Weights of a small transformer language model: LayerNorm before each block.
Each number is 500 + 50 x the weight over the matrix's rms, rounded and kept within 0 to 999. Layers, rows and columns count from 0. Numbers have three digits each.

# layer 3 attention query, 256x256, rms 0.0502, rows 19-29,83-93,146-156,210-220, columns 0-255
376464477505567442491453491518518451517468519519531509547557440511536531495447489544395430512477598548435539603563506491506515476548456508558491572559470498476512492559437465595506499558556468498482530397465482502498542523623416498399613451534457525499502508515543554485415510603483579478493389530451526546486551585412505493482406462384455457532435456466414515474552500462667519521459521512460488545536536509509437554648391560519411497463501528450497495512505488368640570430542537583502502484497583498548435432504503517624486536468541499472468537564501462514422568485448581472486430418436410552499607530508405463508418540513380471320566440533542399587493431410524493479371578527538492455415513452464533479469591388510479562532626387469514406462488525546499594473505550
521508502471493505532505447422490646528548496510564454456533530483499476468456494501514557487448504505505470427488514522460449573495543574534483519481523521510521429527542486521510534444450448466449485563514517489533474500399492553524479509449496482513488505413498449574563489470427482545497512465491513550555543476476511442422443468523498529521522522470499501522438489504508549522528521488495541488439516510484471454479527484466538562490491546505488446463447534547534480497505503542472476615549540468575449539507475479500505474495508451486551502421550515448531471490470531548437522566598473600524550527476533499494482545485500510479493513439573514463468568512563522496454495438487447461471528519465495492442552548539438434468583514534529530520497430545481481502548389
564573527428448615531516443438445569569528563485505489352498638453422584448502421394628560467445445566566466449548490527551459533387473488417540610422547556405509446544576499543447520456507545514495475568614456461515543462432437582658497595429429484543514509434443507497463481494494419445445480599491494454502485425457562362621529397530469531523479462471559512432417425542419442487442440535500527403533470420491430424416546509373594537541464527498466439525457568551475552556421442539507553525575442414475529486470568453404562473495488602509554522429409561546579510519373427614561502532471500457489486450449650487454524624453522351573492439476584485405573447451520471470506545426455486468430462575593522536401407514509435398428527516569523529621418587504470485612546519
527490433524510588517547693488502443458512458468516501505619558499457434504594593617455480501456551466487472521517469546557589447413434453499439503572485473456520555504461448548567645491629448430584470524478507526450397573545468452509441451463452475526507439371458507489485522530525568552481592479440517509562475482495586540532554457389429464549499396506427516534581505410546482543517491529471470474436511580523470573480422538442416514433470519534596528491540514436449540491469568570498502486661485484512508426574524487585530542450368445418454491636550411471419504501435453412545569399532481486510568462454564568498509461511576472410595447424490455486503476452497448516483528547547510519564390535488481611560471427506439462597466516542481569453525531346504525482507463
528684480496555573485508527401564509425603511516533491541518578442541560451419412608506497514528486519531540558357499545518438584453461531494480548571421455506491517500579503542494484484543456470494375483451419452479496482530475508444594452482462374444434608384467537583519455484516533573580479548489474523534444494569518414527548588497487443502502606572543610479451502485530515524462572525507451443424595560514526555479458395514466497472477376452508429536514495488464485466532524529467498540567504463501363436561468500458530483523451496535519430416506398428487407476450365535508548455485468544460447476400567507482511497524503332515577503638577504484507504492476577487407464427504479493566443506480529508465584646604491394544527497469382523522511551519446400503568504
503518405573504571573556581544479567508446512502481566516464519493435422438691480500529564473486503481498438410531477546503530423535474499589533490506553426474487518433469507410549540551490512520557558568504478527518458489430495458477429437504519482464590442559479551571451481534520546496476455477462448442512555553524580500439585498501483472489485531506454387445576445510591475499512416546508452574492443535500477471576482481509534552484472586579563458512505414426505528497483561449536487491527612409543514487471488537497511466549481421472513525531527504462481367455460508502498506463494555510513580452484459453563511473436520379542556475447451529537427468524453534451432517486503557610525414475469561422487539425498598579510511553527500497515469496490508530536443450
374485527457527448451559418550557560534404525452546669694482378520599419511508521591413400552456560516452494512470446422532638487577527513569526469605490538594512543408531538461530484560439492536591535540403575554552388442460524437414558398512570440385443559532549536498429510537554509538557583461442493524577565530475419483342498570546563453410576528545533496519550558374568573554491487467553545602448466577554468541459531614544441432439509464496564450519583413405605561487462493533476474494496526467546515365560471463628400634514573390470482450580498439471493408426623506481509506485467496603498433536530478528434445384543426478442444587493498530634499476443434550409447463496555529468525523439463462464508648526513485588578531472507525516407503446471537495503517449
479489517573567465396384486407516472484480472373579571641416478474582457513508506645418547449555544429357531548519546437557495443575524584567504377557476511631582420429471537533433394446438449507484530403455426568506471492570528441483509411547548450495451501480493549436418456635524510586669468375377441431575574486521565577491443635488532553510579514486444427571438600457574506517588500441492501604416487557496478545586470444631425379527493458516541466480647412513558408482568501448507424561371588613621521362518463585505464569421486395588418435506575427397459508473621613464484521419490478578496525503569418487529535517565480514475452506551485635634440533527547526461517492460526545547565441445414441450550557478552639657515541456357489483509526489499500528410471490
510496495411547482559506432403406455516448509534518490438462544476543569494459462498535658547498494492544498525439496491403495521472498511530480545491512518481481471622487528556564428474472523549489456490471404492522547513442514540520509513435508493490454559493462436515504504388479429507517525454493508497544481425447516468533484467480477539495574543519614532455417509539484493451349560623530455516428517426481454417481551488498519538542486452453449517495557583550512468520475378437506530528531499573497503489393527463423509528499581503526476470467563530552547397526513484614562443594531561555505487539516512524510469587391490477557479482481466501500554456503475537487516502502438556556521476461500470441507456556550510475523443400548484530425518503576488450477545570
466492598524535421352457464396458423515465407522496538427394468471569469517538554484472550552549474526463462503435425489516563503582524521520474428521462511574549468378448468591515421545453582485482498522439584598613431477543507389519496448653526465437452431452495508460522415465530576528587569461561482474459525513477541475510449497577496464519552468493448505456428476464451540437573537516591548489429535466590426551420468398536495526514415422474492594445526480507418493540492429459407449441508409547519519472419458462514431632510510508495448424568516474424542551465525498541483464572410456389472459618499546569463473448484483558522453607481500548463423550530577539583538489547555602494595507487526407547621554483597598547477495440490577501553570485575526455453491459
469442484565533453524531547567573542589426492474461515596480475538561493515505495559423449537496490522389514476576559504501532482556451507579447368544602446554539487461443626490490521595500484503566485571442594526477452440448370429441527507433544509508512452538534584502518464541423490544499594498529542433543523578561518491484569534505471421433435421444421493508579484434537394588550572516497430479433419524409502492630427492495492444465497539580557521518519527483517530470516539481567438504477512420607455494475509630582426507504445496508467537515505453456458488534604502405521549427470452492519581533581499463523476495541578438461525545480471471592447532462432415457395519541498521482470534508479494506477496419446519533554607523537467505541491447461559552509523450
513458522522561513486474476533468490436453516447474489531552506450627449538442455512420455515478588466474474599541469494567499428584520534528449484581439443457548554472447441491463489555578429437576648539460534569415493501629431436488508523484500521533561468522542556481429482532474540464517481560512505569471564545453579434435547471472521442527471517471545503454552528421570493581558537503473485492491515478459509493575492451470494408414446513442478518497541447437550503483516463527558478383462553500531444436541489532595475500502502503504473517576519503459469561535540446438558530474489491577467531473519384451515547497439488457414369543517404523572571480431516491556524550495562401549501536481439537478407567483464503493556581544537566541492499501506508563484516491
534522426439485557483546471471510584506553497484451390476533491488457478431469509565547485548486557505495509459570474504458463570492540586575498519497488540549464536429609562463584542534445504511456476494518439547465544467454530487503481499472437477455458525551491440523509515413422528486451527489498518493498532389493431502579532495498497556446481546529537527531489450532449551552539488558478537460495474446504541461473470523460453501514546462530498457504476481544525469497490510506542552513449553421486486477504456422422482450617520475459580535475462503542533441581558407520474479545482537503513439486505582483501466546562553538536534474498470459503505512495462526440420581496485527455508498536504583473507528573477550493492508441511469450481495524443449463428553498
486548446375488589540549513475478515536558541510447463457600450464454470414479522437564468561512510577512502503568469519471518485455469479520527521443501532444490557505494525506548565500549494477463469505493497437481544522491522454452544396448504525496541511519461458519617524451433551503448579502592530525569442459550447504563498524551509498503474481601550478427482479501443524462528505491511464489543507496469501461548493488479522536487587545510474451516454537465377500559607544515540496499531534446508467475549551542429500470494520487477501488428498480575554543529458527467488504569508561489437432518483588541524408518488553486546499410537462465401458455403468434499513514523572550535441473600547543603484456468501463453457453476485482462455471479468486484557535525
534459484582589564574538533500464444408520461533513513587470519548460453564547498518542425471511526513511531434494510454522562366519521521524390466521519439554643489454570365490510456544506417446527475542401556536506548496508515347468516492430554556594488507464526563432482458517519492483494408482473562464589531541434538493445517499534491501456535448501494480509550508431496495481557456480521493498458460517452511551494428466523437483476446530561631599423598509536459414510519454540451516524513587527564557477490607463554468493454442462523490523583504555477423496547510469479513580469491404485552594453510474454498537501519491425495552488531421608489556623519465434508505480469452484496539433415444528486508602521449591477497523517501510540492553542499538479559490526
531482534455508503497585397461510525468471478511379455439529521486505540569513438543520397505549455525530495466501425489495482563499545572448489559537487513560552549519555520493470519554449576448504462575533530537533492517462538533519457541443496501505436489356525520442529488422482479505521521544511571494532476448531473523420535467552449498511436547423568493411514486429403506538490492537483502414436520512493439409423533552486533532509496551489414471430499486515482524471499418495514509498609486493488444551477526472448475457665571547500496422515441503562452443588533334540565522539523554539533483502487511587460608474494587397490538570552558598398526575504457489498506465489475483443512469507488593505507474609464498447462452516560411610512472458419561507414593549
410413519532562478485467549518481554557448503452521563484563448475493460542602592497382532552482446443475558500528625495506642426507484475557525471498465405484543472452441478508482468524520418499490623588470601491573428492602441475459495503436551440550538489529569518444437426553450549518486386515476459450584576540548505554477571473448564424575583448503482456590414505464497407481611438366507585595543434511454435561554481462514449426436461473509574606481483486390524504489461531452487478530527463553549534411578490557566473504403379492520388429575610512368466465419399621436475468500462509537468577534535482502579546503591384473447488527457501521468366507468460484540523521425438472554511528488523474516581557446468557569556492495483523509476536446489576574501462409
561524535554514515516547457546488517469515511527496566427466538483588551502460448562468478494549528432542557497507506473487512538566542516484499489492492552598457499496460446512545475444464503562559463506507444552480457486430463490497499557467491477510388456463506502520341490510639409496530440407507494429534523462489486463467519475440497478439469529526513599547473523578509525491443557497496556468462518530532407540503460464518464517506533514498401528504556522609567557449462406481504481504402565507547465506470438463420472527541516517514577421502525521486542522488592413502460506489483444484539493544552525453539562509511424486512513522492537611530627453563542477453513474457443469437533470423425460532473551594546501528417505469535447585503567601481520469485461500
493445589494460514537431486463524533504501489511470494500440527461472553515507418533483453605490521377444625551462528415547514496559537541407517504521436509593600444517465369497464367408437461474509516514506438518508484483536544510502394562533589457542489596505599512493365522552597468596583381424450444503561494514566426507430458548375502503510507545522478558619480555479564470535544493518499580533465531472506444532480502496499358494538394431579519543406600523519559462460502521529443439507496545599547526427462447493475440489514496436569496385548566456458501472567528539555405521492449485598509569493530465562562622485562443543431538496488530553498444506567553479557469440369445459488569512411420505498571534500527508516522524535425469514511513540534525481439485496
546640532494495500436529513485448552518531470502537503430494629454471566472490487512459516537493594492529448485457492551568564488508512564383542547553461538560518540500529500553518479500521500513504452456499456518438440455486504535490553513476419418446438505471445439520574500441539468495581487502477449544546373523433425464594535462433506649520549564518531532486487525565530474455444584531447470530506638484537473514445522553515485500517519478453521417571525549491536530470494479522491480582510459504388486466456516454452510498536549466540545459520487441521496508535563508500495528521532489466519398488453534569479465498468425536479444449440475449497526494434552487432602432475575504505590502537503518540519529526535511490520473456492444582517513481536502520419518527
438552519470565369462459447599590456559431500534532565460481482424533489504533406585471555521494465486465496491442443470599526446605496467498468491464424538478455541528473484508476427443545487535468495523428581530464496471519503485534513536555514458408588536473552477515442562512551513493493512428568416504460516516478608503495463586575504561541518472500461433478473548482535426468502533557588447459533474580569470583662432486441536488462476451486517493513486501517480531538503447532543512523455472481601525510574491547490396533389465441505542525453515483429510508516457511494491473470514505494480479441501560511480553507435498543469526463515474492472475542496580486523545381458504477451533418516409487586413486494462513564513567546424478521530559448440493530463538510
457462444602517506588468459524588547510504503451461495470469535536565419430529471472518534396533458420454551571549519523553521427527496516460510422529542356401567540539469573381440496596558419479560544561480593540514544462424419411525549569470531544529511448462555505412458490552435481430534486522535517435452592614516586565532443556461505463556528434455462378503551500422570416568530450497559473434479470595444498433568493504450497425457481532503577522414453511468479513491485503470552577542514412369566481551513495580592521422493398502579460590569496512520500491451481543500573488411581596445556635432437397440562417511426541463546450454474445462477510510468510407490534541469507482494410567463505481503513547467455492615523528657456469455580519507525561559462519470
504466546532603409471523519549464593501502536514596502550545463506507471511437534481402478473480556567454505551386523552512450454447513449464529491509496451460462525552553520526442563526549510452474471576603533499467490612517437608483498525545460509473517533558476546434416443525424536470520451466592531500440454557519501467486472461462461576531518445489499516474469465510511423540503454495606528570566488458529546391348456529485484497456523477547531502536475523517472540494527557513487435481480453475485472561488512536481467479484462480507450442505564548562537430512429463524499514484520519532504630553566508515510525556440470431486479474499513400506535454527530511497495511462568534491444510526512551516498531511490550500487570571478514512546502428450523473434487573
483563563531548372442454374510514484579441470433459599591522486538537559563494424574454444551524510480406450585463492447482437472590536571531562560530427462511577496478436475534428458513510483561538551449494518564483516448514482510439489367587480559549538504554497533467479440511550498549535508519332527463499545514424558461487472502455587527496491469462560559468512501460503485540460536450562543537532483480561530518550499523422485482509504501558552493460536442460507552515583527547589481417542455589485462497421459570506445608526529482579475480486493427450533542607501559574451532437466551538511538579485562475523520494521480499403479558479467428583445554552457481485528500535513501514510391550470440527495526425487532469572503492515483498518563517491514528533451572
478521485520458579542541462500508467518532542496491453481544523484501446428481495546564516563491487482509477459516503468515459581412566494490524568503476600532468484503645450493551557464484535528542455498567451469432580501478448547541417561470467498533438569492474494555513582448488497508497492532465506537483465451506411530528546521467495497478431583489532598475492478519431559525454477477468523454483519502463480499436510565449486474502535411478478447517472565567557530459531505530496462533409489482490468530461399409481476476514448535387509477527488457518517494482542450515500493571548518542535521459530581478503460442463465536645493373554496465453559514524546493488439511548542491444518470497488527491457513529529445429471461489469488430465512535463444517517507468
527507512498477488573530481524553538518529522504498401507475463498427494498440518505520479538461515524446441494571554504482522447450472464418577494489488474460519591458566525511476647557489491424500457610533450409482506504530509552539548508478515542499436570528508529570526506499540491420521504475462541507545381553436431465608554432472591513502419608518501505446519500502445477507467526480569424545544557430468525477511563595451504520522474564522466478530510494499488566483499559522570515532547525507456438507522425470501473416486549420431516509480503576478503470532521469471472436434520513487460520462440449456420439517522465489517455492558469430539571483430548493488470547505510542425421484512582549475472428466579491422543463558488499539539458525477504537520502521
463482442440420558480517510472513433463503524487362529499535504440510482522499532480449486524581485462583398528541488418566513536564495510478513557461511484450501485473439423475529499453618399481556599414452515497555448456510514523483523445418457518463531511507538508428562489519531524560486501626523507550484492579456457513446452571589456550535576463513555443459545513465477527529538499522466519529477536500532435417560503483528483496511481485433491514500538488483482512468462534507461521522544510475518537512608601509519511494455573565555568522523500449478448474447447561468480541460456454528494427456447443475522537491524519478499508450446445371558537438499475517519539579463423402491543418521497566499392523545489455538420506515521591529421458459577519504471540513
479573520493476517508550440428449533502584507537515513514552538513473482354514463571540525476523492455513482587520508500502475596489550557463540463521458391485573499428554465614597480553377628427460458547514424541475440497549504563498518466484464468438427555363497548552478558420498574518524524565456493495460510496538448450459545602495451513506493562537517584476457546598420479493426466489522439454526489462554508487437438540510456529496544438555474469519448581542523500438529433421501483495437515482471395473451529502483511521527568467477469546515458525458479470567581472513459535468414573483472482499515539544448408504481472397541532512518496564414443495575485496415432474479602495473488499503512536519481568540534533450514476435448415500495395462528430373519485501
384476436480492456522489517638551501539369484468543562504402484546527469516558502537404457478428498522460494490583531481509573319464494435530553468442412460540508554452444500540519450488558474499536553549423521473606495522558448436500509465476534478524583474479487462491525564522504593581460422540502440486601471547464527533475572492461513434468513414511485476502601521503564526419524573433522448527540480550449407508492571527589549482466522588550516478459502403464446509435488532531506453592518493531584615524466517610509464447470469428449500466640542503405420497519449575408494469383500487449480587494481493501439538417484454440475518469503447563524449497521473494427542403470410508601490588462466522476612467468447538537583529538568537446516481478446569588586434518
494411580451550562417437551512513431516434490462504636539521473526556507609530413477450557540493380438502534540400514478469550501546401499575481500530473423478451568383346465531464513425610465549522655455448553547551420614469557532436515468468483450402534489463575464565384478547570523550518579552484531516481499470511563603431403544508487386530594476420461466579447498412464477582432511442535527564517461478558490576493556472559515462466535499426494594545552518424469466442431551513470541526478477421558554445560530447546488541473489404638466496442572478450507435496535586458506508443492532543476510608564477554496581372584485555412578529403486549497494526564500506624598527471508464521509565482485481497489553521410539552583582402512604496450451408532541476450537538
437519590550565483456473580400369536504461446458534544543429483473522479481578497557513552522627490304492458565532519464443602548539458479574428411478421430557611384479416535522492413448415517511424624432435507550552408515581488456482472469516563507499521375432524568458466540519481498583559502440517471481594584487487516522420469570490516430566511557419537485471438542493476535419539497425449487513432484532594423531502478442602608419564490478499531484479559493516504438476533456539468466480550455499541540466407549579508593550451514525588427519520420460478592514419538589493490549494439449487545449564569487509553555388549424521442480437531454498505458487623519561532557555473470495503574508440472382470444598501512619519540555400529532435553497482453454542440510457
546484507445493465500501455536505534546497507520463502565479559497454490504498464539489509522523534497560474584554489451480499462617529559514509527507456524506553473438494562450503545536504501472533472483517479555552544480497499518490515474451452564504463471503485494416565521509484494555506523473482469493464490493537476478485620567499468542474516539490514469520486541556521449518482459504437402538363586469494453456512524480531531530521478495456455390506496488539499494532499492512455582516447541414468527415460560523436503444468571517555475529511536483540522467542560534480537524572486476537525492496525452515513431562467492546492477516545467489443497541498475449506509441555532428501508540550478486542487446517491481465533473456529492545498452528455475554484515555
437430534551567465523441569411452391587440442390539578542414428509499462626634518526430559504662479477438469531451566559561559477568415505555415404450445433571571455298482510486557519467507452558524584529484659532522393671534615427548513520457528491485481481428516656491404493525577552559520403435510443373533540570582688472464395539605400383554646465510332342596447538355438441561610354490512554542467385598504582636546426407548517495425427342538574566506567416434436425403594546410451480547420441544615493479556485462555338577513425499544523464536643460400483437479407596517512520411536373580504558582541479505653479422582439516410566526474505518480357584624463509517438435366406592556516520510422509513446519445468721627566517536392646494467590460520503612466520378
589528459520501513463498466565511499440537527481409640537565628487473480470437427505468484516461519528439508517481469560467498381480544517495556524533512521498602512488498438469539536588506491461527430511474466565496525423467524537510558480513510553434546462520456389504477496429465502481496457459544514490496451365483424490519598529527546509507456548554546613450447616541569550338502595597523451449550521410553472467468607491490484513529486484467459395530493476533459537538532431609500506462499575454493531493404616493475465484534555516525579483488522479545472506560559452501503520499593611488518382486465551532450466559416538426450488510605405445579502592459522493448562464475592560422453508439438562546452545536472443513465460506498438513478484430560504450551498493
552506469442519494470578490623456469545597571586361456538565537489479594459486410464431395549411583553493468500495477432349471484518618552492495450536588619442486598521430513459533543650498509466556396377492543468367485379485465448470643539490462514523568534650494512522599545502515491360460545524442566538503482313398391501508536402489620503379340494526547563352538457530513552581420648474496493353555603410469527414518481530392513500540538524425499480483515455536605576514458567524586524468547619500426467553460633476411486551488582551362561601481403438654446510502582456376612502522478447422572344353541388530483473560451503534455524485556475439595548447407402438417517581586640589383407441580560520525459527488523484528410453499573471485491437529597426395575517640
539536453405518503472519499485532543461577628503473459529555633469390473469473495527546502574455591501609458426489500504428468505479498540531533542491491558508425503524487503408518588491524533443619498509609487513471484512458517523472551510375455513503492521551539469551533522375366488488446575441516553526527519475462492451470550537500517525436541554406483459487481471557483559438474429550435490481498489380442501402375505512448504431519608495472520428502509523536628494587562506452465548515549584378443558508453579422430513532470433521539570558520497509530513418593549459447512549533565551547432480449453548506481520485479550549466478497554465454471505480523509469481486552532524489475508430594535548429463531547502543521494499474454557540425470430560436490494577471
623527448448373518538561468595497457470518585504358419398555599505453498407381518424549457472404553548559503442584482492476503498401494448439501583462544506383471596515480496537529672499587512442480514467468380398402554395414513588585538524415383568436510512526429343553508526410400582399342601496505619479486406349434429420628608433540573554444417488552579499408567480557435545453447580524395425451563626308369484376410482663426568582518555527443421457584493605514486458548501506550566496556585559387422583680442597405416489427494564540443597573506495502534502517531537470474556505539530616427461451444479564476459400505467558485524491470548506434481612463331530475476577521587570551512447441541618629539445423536436413371430405615564325453478461537565453416631588563
534491499494553512558427528433519487479506441491534458500556454487552439505495480513472518505486560558455501524418526471526562428455501514443442535571439426547512425501549369473560547513494437452547527467500462522595366528502546583532452498410562554557527463476460557429418432472488521509518463458407528451586476520466505471548502547484440605455564412485476465523479526435451521655534447503470606504414533502533398420472436547497499574464499556542534538611541523527485499426510479574458541577417499591589501424571451425519477472503434403506519488489531424463463449552519482535532487573533484553452467548548516477468551495485503435496486512410536557424483522463507491523420516494464508508512512524450531578525547554506532491553467531465482535478581494478469498412509441
618563435488475609472475629463475460500561533526543441547487555483531467520494432540478382423439559486528473494504520494430521560413516498544574563572455535516556528384555456590462530534508590381514446503450505567471498540499481352525601489442500523459592557422479560538536466411490545511499446519480548449516483536549503456447601543552457475516480552518515460475513554480561569500395491433549497460513529490460440485433549496515498490377465536470461512555503468480452457499404451478554525552492559468505530535512598498506468501479498540419547527475492478463469496507538340513525580488500544435522474466491486506469530513543543395452464494555411533483543473421497487409530420470567555494448459558535578447509547557445468539530580569584514546542453467488523502460509552
396523563540531493538537529501473551493550502526576561428503461450442388518575631510550595429523508469467545454496490479522518478463488502512439504410517441569519508472511465487478511505530472526547506584517481509568443540539401487540405607562548480436468444472552517586436432553518531546489486478495493549441475545469518491529434540509453497505445514499509439545499447407529477491579463446471509531464455520534510513574496526545532517522431510493445519429449532481417457471511513463476453545550474502525547438551445513563533459532450436487467460566511407429444462454365556522434442477408539504474551579510559429558540480563461475522532520362515581496465490597574471487495488465400415533453529440504500507516559341510539469524494515501578472551560556472509523524460487
468566537502519509505516511492384516493453467524546588563479419500534508627581552502480502537595483508429535553480453532498535465580438534514441454455463505603498424373441501433479450514541384530458477498466547564619466523544473439474492487523539451473518451467560560443549503644638490507495492473467468485507457534510473591470487457498489437477537482481474430557429480464518531467432531436458560559462456605578463537461526493576486488445399574504425541443571457418523555473435531514489500498440485590516490447499471552538488610490482434529511491593502482450463485432498556559469486546482411491541482576516500523495535493576438504481537561469533581544484492501502578565552471417412460510565478496407423513541490505525490535472583450608607478473558438496542456485452488
341427586664615472367448650481553455575448392325726503565285478576591413559645548603498642447698439359398513495513604402644639530595418409558402426551334351658581418353529386561487284284450397566495554540422533626569380655629477472518434545624668373524526523449569610420428426679608538687648423419490440442515568655578598589386307666422446380633646452431350388632425571361524482501667405414607602557359363749547490684565411403628425337469466492592618594374639342391464373411558587426402402585378361616638509392584422629602395519388387415599362344587534422319466512373372678462391564379387419611530647661621412376524558479621327515449563572359498655568401474598587574619492587333357392607593552431332484479569565420559575512559594486414629538541531512427602627355461374
507558491499467525515548436536537466546496507548450554429472530527505540449472554449609521605549552532527416545468382471488498517461513536512537578462502536494573515542458581495501520489486462488481541542503439514457541490402539575559648440459409508492502480483494439516550558469477552455518610453471557576530422431416413515529574504430534575464504527518623606463526542574464490457419538562513444485526526429501463532525574503534515430527582504464420411457430513538474483473547462490547451459514506466473513550436601431434567483468610571556500494526490471560572473571561421445507589507517555428477500512512526541530459484471554490449512451498520474436500519463523437489590564573582507467505492493495563493421551585519446406475466475503428512445470539482519447537524535
425507485496514471475526442485475451521496438486536562457505419485622559492593470521453502551555474445436464488410447535573531504573535482504410504500558529582527479452411479509542411465528485470495443365477482597479490428600481455513460514572477464563480488369528504399508501578689569550540470550532495465420553571498509580522374461542473478564548413462490524504440535499496496420493539513515518442530531599543551544538444399544449449430495511478506516545526518495535506448515451522366466465516473547510600488522527533560373640380446500557525423475482476513494516434513496531499563533448460508601455494442516552544546452567486454505468481505479519479451532493506550552558577437445494549529470440468466515564492471447461514457503461518570524504547419565403466455465561
# layer 3 attention key, 64x256, rms 0.0473, rows 18-28, columns 0-255
498428479428442498558456533532416519501447425529484416563469452486469434506494458520427482485465492544525473492511471485447519501540545509576480432539531535478516501526476405503495514500492460486486575449526474475453543534525517464522542489534513568487454442544525532554425544552510495465495483469549564485372557585558478474568543515543498491517491481519563419403490434504527514528554547411484509599443461555471518481492460470480531526460555586472504555588555503419537517519459476509467531489525486433404391510554466561488546498543560481540550559509513545454533518464497562517489393518591552556539491593485429365438516524557497435559515526432471494565438464420446511633511582504456467469516492494540449492459536473518490555515524462483643548493530508507480506544486520
517526465353540582528475518407493394462559476563410489568515465515500495545458543542418445555519477536485439562408480493599533423600477507552468416523514429454493491453536496418550456485549418420565502392568472489541393503542507426504453504425476536502553480545474578577407449580478528541487503488628458493482529550547518461501441525477439453457499518488537440538513494431606475552569502608586597535515437498532521429511489444525400494540455479563499482562578588529599564454534564434364494495456502441490558503578480561560439524607432463478470476508575422503466500558476453464499470540471451601529457561464436440486579485630487407421543528518495401562499584597499544515375482543469455484514530449481465450514533451541460525575557494501545535349497488499533436471489533
498458512430519485462553517514413583509556506518458502456618429495467513438502487496459634489497536582505536440502466510482475445486558399424579602374499420467432511538484491496371555504510685503406424536483438495508582524517494521577467528581421587423482470538382465534430518524417485441494530489596634520391504557480434438517537465581511554520452541592458409402466490538558557444401522407454423562574477493481511554435564598474519603473464545427429436542422500524439525517455473563489574442559576457431457630433515516553647517497615492490505545456603586582581515472480520468514433655513610467603426575558574545402452545532593535464428552533532472499547405464530549533607570548540562527361544483610433580547484418490468453362338485502528489438531584554492500623460595
465452551450503468524463441465483540533534515526455429509515492444436476584490404469462497478472538487418513513502491452469467512488554499516538483450531506465460527508513453453510483469455553508447459537519513517463562539528486527487429543525432500510520457489415462551475507564466478449480531482553526469449523518480512469440484498506574476458537496493478461454448465502486509519508557494520543593534535519521550490544508490518557565529530439449434478522470489556486520474487449536485468500539557472488488530434506591476543495585511562487518545420534529485603518412526581418538404575537522493584476526463510438396459589480515507528489474491525482497539492518484542496559511530548503508446542499553477502556502389544460504448466518481532532501479573620483467546521538
521514455496479512476492469339548459453434487485568491493523515466531491489493470555537491486472492440488525552458549525647521508522579511485528515524433530550546470544483502443525481421513483613521462444556502520474539494477519403539466540517445493503477476428537496518560568547578514463567512532446403479598387484492497560466460440412515454535498513471569490554555597502466499482479534488543478493477536612641572571541436523523452490433396437506585450479528509456535463386531542393411449468483526589539512573540456477531457550469519513430529453497490497514393533469503434467491512510537456449482468504492579541536506438586472531530472512498464446469511489517576445495518495475462493473608495477497570549503496505499486468506480505491478521542533556448499476465521452
464494447483423459513581526496526513510520577530507466525527482565484506451464521498517580505465491484520567512463408427503488543461607515491519535399463536410523457501496508454456513555498516499420558458524644484447531495528513559453539481561464394473504489481422378514529498467515481446495560545531533464427509508518482493522494468483552625594574476525533491433412479524555463415516523525511504489610568429557521554472486597523499521559472513489562482536456528507402547488458561654489555501513594445432488598409491515447519481450642432509554462438552448563570540507483440535550466595502515465532494540553498521467425557459407460511505588532476432423525475516488424491603506563590487510461547518532430498543518492458497465420438482473496503513496580523403494529455607
564520518522536478516495566417593470549515418514409442459507523513551470563569464462522435470513461547520420506546546550471545525469383507489475467567494471562549476494502522412565507460471376456644516515450637425489448563529592437424499416497602521588428507424615604521583518514572577533532475509424477507525531532559504587491428583486469495494536485464374455576557550391501413544566494585502572424391452545431565515550488550480467472463511384671515501469580477450468501421530512422534482548412472592591516415610493442548523550497455499529457498445498489541348441544488498487535539432429430552440546492496528533548542435567505594533533497403405469465471562563474485478414503412441492547529462499335544581489490545467574523549487520432608623467483395391555596449556413
448474513550453473544565529504552471453486471456550471458574485504534495499553404410517576508582472439530528501511540423545586504482505520448495558473456487499510497524570488490567537465464501536553556555489480516522462425474551551527484465533528464524510576460557500445475589526520557426583469522445421509486539504511479485546417507532483452556506474505458451575544502482498413561527484536514536511479504578513439506521541502464470524497394446508462544553533475375600459392495447454481508440439513559525496474496467478486439552570508487472542499515459466536418444579461505568501527433469439476419558456460495486511527447445501487503515526480527627481564467564466547436451495453477521527564501476497497492606456566485509496539529489436574520479482481415523536559512440
579542445498453463528506473508624558538545532465510488483459488501537509462533499457570491508490470483525497468528511480477503510506449459460462516499507553490504500457488524533590509599505531508626500527536528485512521499438467453501528463496489493564552504432627566402540509532532494475496482417445451479600491500516562505505496504536493502431506552430514478531527501483449436493504467476487471483437520496548452482521465483516458510512510473573529487462476467533450508509509498498577445480458509545544532517483503496534466452480484474511444512524487457505452453529466449463525515466516535529446566397501583515492526510486544551550503500465460517463508494481489447439523457433508465521544426528440534471498512547471556507524541508414424506439501467420537492542482454
523490458436459500471484394460308558381473638522517453460468493416402546415388478447562440442454613587525484275510427601445415615504547514496600594421434470458462620549532511455401531534308604616252375376579355439458552475482406575663404635479449570395442543572348470608517506455504436386413468517593581539508429594478443472462484373577584599527444574496573489282488307570510616526435582498342444533551496481497473454345526506494670565717490605310375451494500580563510518542420434628461565406488620384375423604302556558473551430627667518458657657475416506607626578388586486545556338664482581447506387567468533478391421517455567480553291375649526471593599344436522603492568471577604581499379459551602441537502440519566445478421457485599472395529437712667447427553552544
510484480590517495466489499462481473526454477431490409488450564562528459510468491501526440517547528426484529502536459484518570506537482522559489382569483561538546456539616478477526495470554490463563500583481524595501515479416522547405492484498534479526485482464514510488482479459502507511592412519454513501524515539433461475460520456460459494526560526435465520537447502453442489634591395510585567517436513591503589511498560490500444513430483456548438522602512411479511491419471399484472455553404479518550422447547468486517498524514461470507503474482475511439442502507473462566450504360518460522509541441495488458530538439455463493574530529499478555530476565568533473465332481411398509448511469447465562474471480504550495487515504468457501518466503523495472532503492390